python train.py --intermediate_size=448 --norm_eps=1e-05 --init="orth" --init_std_qkv=0.0359 --optimizer="adamw" --lr_head=0.00689 --schedule="wsd" --decay_shape="linear"
Each number is 128 + 24 x the weight over its row's rms, rounded and kept within 0 to 255. Layers, rows and columns count from 0. The size above them is the row's rms in percent of the matrix's.

# layer 7 MLP gate, 448x160, rms 0.0801, rows 172-185, columns 0-79
size [ 97 100  96  97 100 100  92 113 101  89 105 104 102 100]
[[126  93 137 140 117 111 120 141 111  85 126 138 140 110 136 131 160 124 104 134 146 160  94 113 137  79 148 166 139 127 114 166 127 145 158 126 106  83 160 122  79 146  98 113 160  89 126 112 147 148 164 105 156 170 111 108 113  90 159 133 103 144 131 102 118 169 110 130 155 116 146  66 136 129 109 133 133 151 130 114]
 [176 156 144 145 148 162  94 142  88 137 138 134  99 124 128  90 103 134 147 141 126 124 122 118 101 141 149 164 140  78 114 167 120  91 130 113 153 149  75 100 111 124 114  81 159 157 159 140 104 120 103 120 149 134 109 149 113 166 116 115 144 117 134 108 142 147 111 153 139 119 141 138 174 147 137 151 153 154 119 120]
 [143 188 122 121 130 113  84 132 131 127 127 162  93 116 109 101 146  88 149 135 153 169  98  94  98 157 151 112 141 151 121  82 113 148 119 129 116 151 144 106 104 133 158 116 165  76 152 152 112 142 142 120 126 129 110 118  98 131 105 116 178 126 126 168 132 124 117 125 185 111 107 165 154 119  96 105 105 113 129 128]
 [142 163  97  93 134 127 143 170 145 144  85 157 113 115 113 118 134 119 167 138 119 143 114 111  85 118  82 134 115 120  86 137 123 117 119 153  95 110 193 134 146 135 109 107 171 170 111 106 138  95 154 149 117 117 131  95 127 147 157 158  99 123 116 119 150 142  93 113 140 116 121 125 140 137 169 134 119 108 168 125]
 [157  99 149 147 152 111 109 105 145 113 100 128 148 113 136 121  96 126 114 184  92 130  92 158 131  91  85 157 138 102 140 152 129  84  65 145 119 109 129 135 139 127 101 140 103 111 108 164 124 140 142 132 137 156 154 109 146 147  91 131 168 139  90 121 132 112 155  89 128 102 130 103 144 131 168 144 116 139 174 118]
 [ 80 144 144 136 120 122 156 114 114 125 122 137 112  68 108 153 137 168 128 138 134 151 133 147 145 115 175 174 168 125 169 150 133 134 119 105 130  72 146  92 112 129 139 137 162 134 119 113 111 118 149 107 142  92 106 125 150 119 149 102 150 125 140 102 151 132 107 168 153 141 122 124 139 119 136 156 207 137 108 117]
 [ 76 140 135 118 156 130 126 131 125 127 141 112 104 110 159 181 135 149  92 100 137 127 131 114 151 144 135 140 124 148  89 129 145 120 140 126 120 132 156 126 137 117 154 114 151 138 190 111 155 111 140 103  94 135 144 171 139 140  83 138 144 120  85  93 164  94 163  89 158 129 119 126  77 154 120 140 105 148 123 127]
 [131 118 148 155 116 167  96  53 104 119 115  91 135 147  63 152 141 149 124 138 146 131  66 138  78 115 133  99 154 141  86 107 104 124 124 133 137 143 123 164 110 125  70 132 172 107 165 148 118 127 126 124 145  97 131  94 141 183 139 120  72 162 150 134 131 139 146 108 125 154 109  91 130 112 142  86 136 168 104 146]
 [162  97 140 154 125  87 100 124 138 154  94  71 122 124 105 109 140 144 105 103 163 154 159 140 140 153 119 109  99 157 126 124 105 142 149  84  96 108  97 157 143 135 146  67 156 101 126 126  79 130 144 135 114 129 142 141 148 134 143 146  97 114 158 108 146 122 137 104 129 159 143 185 169 139 163 157 164 137 145 116]
 [129 114 154 116 147 167 139 120 138 139 120  86 135 118 135 111 114 132 137 137 136 159 105 142 153 122 108 108 109 116  89 133 102 155 175 108 133 135 166 159 130 161 123 161 105 144 106 161  79 127 133 116 138 109 127  94 117 122 154 130  94 140 147 161 107 142 157 147 107 143 100  81 118 119 157 140 129  97  89 123]
 [137 152 172  90  97 174 128 118 102 168 144 123 116 138 139 111 143 123 131 138 113 122 128 141 127 120 145 137 169 131 136  97 112 134 183  94 146 165 125 141 144 113  97  89 116 113 140 166 122 132 121 141 156 139 120 132 142 146 141 119 105 178 135 150 133 140 149 179 107 152  70 121 163 112 114 102 153 137  99 135]
 [124 126 111 164  66 135 147 134 145 100 126 157 145 132  85 127 124 137 110 110 143 144 149 159 124 186 105 125 161  92 133 147 130 141  98 128 159 123 130 150 158  82 115 136 127 169 110 149 128  99 130 109 161 132 140 149 159 136 125 131 115 135 135  91 157 123 123 161 135 150 130  91 174  91 190 126 123 110 112 105]
 [135 110 117  81 129 121 161  96 114 131 124 150  71 131 118  94 153 129 106 126 152 143 104 172  96 151 125 120 142  89 161 150  96 127 142 141 104 133 108 131 151  68 131  82 114 124 167 162 131 136 112 166 171  87 139 114 177 111 127 111 147 143 145 143 162 116 156 136 148 158 125 109 100 143 107 143 146 125 127 122]
 [163 144 130 152 161 129 100 120 117  97 154 113 140 133 105 137 117 150 140 135 149  85 122 141 132 129 118  91  46 114 122 118 153 101 157 150 114 133 151 105 139 137 108 131 166 134 111 156 119 111 159 127 121 111 142 140 141 116  88 126 132 162 149 129 115 127 122 119 140 158 167  79 149 125 141 178 105 159 131 108]]
# layer 7 MLP up, 448x160, rms 0.0751, rows 172-184, columns 0-79
size [107 105  95 106  96  96  93 100  97  97  98 108 101]
[[ 64 155  99 120 127 144 130 159  95 131 171 131 120 157 160 137 138 121 122 113 153 125 158 132 105 126 132 110  88 127 129 113 114 110 164 108 125 158 153 142 123 127 143 136 151 132  72  61  93 132 126 131 145 153 101 123 120 125 129 122  95  91 107 184 100  75 134  94 124 116 109 140 144 108 107 118 145 105 115 175]
 [ 98 127 141 187 127 132 149 110 156 123 100 117 142 109 136 143 140 141 108 107 136  97  65  93  91 155 103 151 113 129 116  96 146 140 167 109 133 145 134 106 131 148 122 144 119 154 161 137 148 121 116  95  72 106 138 158 159 132 131 112 136 165 100 146 141 113 110  84 151 129  83 121 168 118 160 143  99 161 116 113]
 [128 111  78 158 119 109  94 143 113 118 152 186  77 115 100 137 163 155 171 125 115 143 208 105 144 137 115 161 119 171 126 111  89 119 143 125  84 146  97 131 158 155 137 124 132 148  86  85 171 129 124 155 108  79 115 131 102 103 147 134 107 116 139 100 150 127 115 132  92 137 164 143 125 126  97 137 136 110 168 129]
 [151 136 144 154 114 119  98 148 116 126  95 128  68 119 108 140 125 186  85 126 132 140 111 136 107 106 161 156 122 107 110 169 146 135 148 111 154 129 110 129 121 153 104 141 125 130 154 178 153 135 136 154 160 105  88  79 124  75 162 113 113 175 151 103 102 165 154  99 152 129 100 136 139 129 141  85 144 146 108 108]
 [118 145 139 101 148 129 176 150 112  84 124 126 141  88 145 165 122 127 126 134 128  96 115 152 157 107 121 186 117 118  93 131 143 174 110 112 138  96 126 159 123 127 135  66 143 126 155 111 134  92 149 161 166 172 109 119  99 152 150 102 157 110  95 156 130  96 126 138 145 144 136 118 158 157 165 139 139 139 113 109]
 [150 169 130 104 125 170 140 144 122 130 100 122 122  94 100 155 154 122 125 146 119  99 128 140 113 122 148 164 112 157 129 116  91 130 194 131 142 102 172 107  98 140 103 122 135 118 118  91 109 107 107 125  89 117 168 148 152 100  78 148 128 126 130 135 174 145 115 112 119 162 163  83 114 117 135  94  74 195 151 130]
 [132  92 106 110 122 129 124 128 112 162 101 102 133 153 123 129 115  90 110 174 122 122 149 137 111 127 149 127 136 164 123 125 133 151 128  92 152 152 142 148 149 130 158 183  93 139  79 158 137 118 174  67  93 145 139 100 132 128 146  65 103  98 153 126 106 113 128 138 136 128 168 110 133  64 128 191 137 125  99  99]
 [134 127 110 150  98 115 135 165 110 149 136 121 110 145 109  80 146 134 137 128 105 150 130 133  97 104 121  90 114  96 127 110 106  92 147 124 162 138 159 141 116  79 109  99 105 134 143 149 158 109 136 173 104 103 151 115 137  73 109 136 146 126 145 187 161  97 109 105 141 137  84 120 128 154 117 122 141  91 173 132]
 [121 129 112 112 128 131  82  97  99 143  60 121 149 121 131 143 143 150 140  81  83 133 145 144 136 151 109 124  85  76 146 125 144 175 185 192 109 130 100 161 152 148 162 153 112 160 144 132 111  96 106 117 133 162 156  97 158 138 125 165 137  89 126 142 126 108 116 105 119 134  85 140 115 136 135 128 155 149 130 139]
 [135 122 152 118 143  80 123 146 138 129 115 131 126 131 138 128 143 110 120 133 126 133 130 132  96 144 125 111 152 115 143 113 114 123 168 156 115 126 134 129 118 107 110 104  97 131 130 115 140 107 141  68 172 122 160 129 154  69 142 130 136 144 131 106 116 167  95 155 137 137 189 171 156  94 174  90 124 112 147  91]
 [135 123 123 114 118 103 114 133 160 176 113  96 140 143 157 103 140  92 118 121 158 151 128 124 120 196 140 125 157 158 147 123 153  90 135 106 126 128 113 122 105 106  97 136 119 179 140 112 157 133 180 127 129  78  71 126 133 176 167 130 161  77 180 153 102  77 111 115 146 117 127 131 110 142 154 164 125 127 143 130]
 [139 113 164 137 141 148 126 138 129 111 105 121 124  97 158 177 146 101 139 120 126 122  66 126  97 101 109 141 145 158  97 152 154 153 144 160 116 105 157 121 141 114 105 150 104 133  91 156 106 100 183 151 136 124 171 135  81 118 118 119 103 149  97 126 148 107 108 111  82 148 103 139  90 124 149  95 127 120 153 168]
 [100 134  67 135 141 104  97 107 164  89 175 113 121 194 124 122 128 142 127 116 161 119 126 159 115 175 117 165 144 128 138 135 145 160  99 104 142  98 109 147 101 131 100 140 147 107 130 165 108 117 116  87 125 128 146 141 108 147 163 114 139  87 127 149 155 143 110 125 172 112 144 130 101 126 125 133 130 163 133 109]]
# layer 7 MLP down (transposed), 448x160, rms 0.0693, rows 172-184, columns 0-79
size [100 104  95 108  97  99  96 103  99  98 101 107 101]
[[ 98 113  91 123  87 125  86 162 139 115 125 143 142 113 143 167 130 163 115  95 140 100 124 154 112 154 141  97 110 139 136 123 127 121 104 112 129 148  97 107 136 125 146 155 136 177 125 171  98 125 176 147 121 118 153 125 128 143 116 100  97 219 154  98 126 115 105 113 143 147 128 111 165 186 152 129 110 140 191 144]
 [139  75 149 146 156 171  69 120 105 155 109 126 129 129 143 135 165 117 133 132 136 129 104 149 144 103 133 193 126 116  89 135 102  94 150 110 162  89 135 123 151 126 100  97 150 117 118 110  86 146 176 115 150 148 131 161 126 132  76 108 144 173 125  92 113 132 163 152 122  86 124 187 156 137 129 148 112 129 140 107]
 [130 119 127 153 140 144 170 143 127 108 140 116 131 120 141 124  92 143 136 110 166 102  85 125 134 115 103 120 153  78 128 158 155 148 122 135 159 152 111 122 101 129  82 133  78 141 128 118 130  92  97 120 155 169 159 158 170 151 133 145  89  68 147 108 110 119 122 130 130 139 112  95  89 105 142 160 145 173 130 112]
 [133 128  84 121 179 133 140 136 115 112 119 162 175 172 129 136 129 126 195 154 137 151 171 123  80 119 128 149 110 157  93 155  84 138 137 133 115  96 171 124 162 122 171  98 135 128 145 127 109  89  97 120 134  79 158 109 140  97 167 192 142  78 129 129 115 158 118 141 162 126 120 115 132 137 165 113 124 111 132 113]
 [132  92 122 126 130 126 104 117 116 124 120 150 169 116 110 123  98 131 117 179  69 147 130 140 121 117 104 127 151 140 147 132 141 100 117 110 138  97 145 122 106 102 110 120  89 140 126 135 125 146 115 151 156 149 193 106 101 134 122 174 123  82 137 174 113 109 122 109  98  83 110  81 138 158 164 151 103 144 156 175]
 [133 156  92 143 132 128 134 124 173 110 113 126 166 172 131  90 106 117 130 146 105 144 108 141 108 156 137 106  93 105 146 129 147 128  76 111  84 180 114 118 136 124 144 144 147 173 130 143 141 121 119 135 168 129 108 141  93 157 138 121 128 138 135 136  94 143 130 129 118 161 135 165 136 152 137 158 193  74 156 138]
 [127 180 141 135 160  88 148 136 122 147 130  90 131 149 105 145 133 150 100 118 108 141 142 149 123 152 140 150 144 158  96 141 120  98 147 137 151 131 151 148  74 107 136  99 139  71 159  58 104  86 157 127  96 134  90 135 124 161 100 127 125 148 123 115 122 135 159 119  94  67 112 151 109 154 134 133 122 133 135 127]
 [ 98 129 168 112 158 116 116 173 151 101  81 115 147 144 169 110 109 109 163 131 121 129  96 146  94 162  97 120 123 140 121  97 115 124 167 109 115 139 140 117 147 124 112 191 136 115 116 129 112 147 168 144 124 127 114 157 130 115 145 195 131 168 134  96 139 106 138 126 177 149 126 147 158 116 160 137 129 134 139 105]
 [ 94 141 120 118 157 152 150  98 168 142 165 142 161 110 106 121 136 122 138 164 116  99 129 130  85 131 156 124 146 115 132 172  99 137 117 149 118 104 142 121 144  94 153 139 124 120 113 138 152 127 151 143 117 130 100  96 132 153 161 157 212 116 122 144 115 165 139 185 124  60 141  82 126  93  97 168 104 124  87 143]
 [134 139 132 120  85 135  95 132 103 131 101  58 153 169 142 134 109 154 200 121 150 117 142 100 159 141 147  94 154 151  92 155 116 168 163 113 114 166 124 154  98 134 115 151 111 111 121 127 122 129 102 145  98 143 160  99 109 124 143  78 106 139  94 155 114 124 127 113 138 166 146  96 103 154 144 142 136 114  81 138]
 [119 133 132 145 140 123 131 119 104 125 144  98 125 117 120 147 100 142 126 104 119 113  90 128 103 117 117 105 125  92 131 115 108 159 137  84 106 114 129 143 129 110 164 177 140 142 149 124 148 135 158 145 102  51  95  86 124 133 129 110 146 163 110 101 133 150 126 156 123  99 120 119 127 114 108 116 162 131 140 120]
 [109 122 110  90 184 135 142 130 120 110 119 143 133 122 151 132 130 164 114 119 136 102  85 106 125 118  89 134 121 100  87 164 123 137 144 122 106  92 145 104 116 133 129 141 114 131 128 144 155 116 105  92  83 147 129  97 161 133  99 125 134  70 130 188 195  84 169 132 113 143 123 109 134 112 144 167 137 143 127 151]
 [171 107 127 114 170 125 146 145  96 149 110 165 129  89 100 174 101 145 127 115  85 106 136 135 141 132 160 117 128 138 134  84 142 105 113  87  86 118 136 138 154 150 143 102 100 114 141 152 166 117 122 121 153 117 130  98 151  95 158 121 145 147  91 142 102 111  94 115 164 130 149  94 182 156 109 105 115 133 127 133]]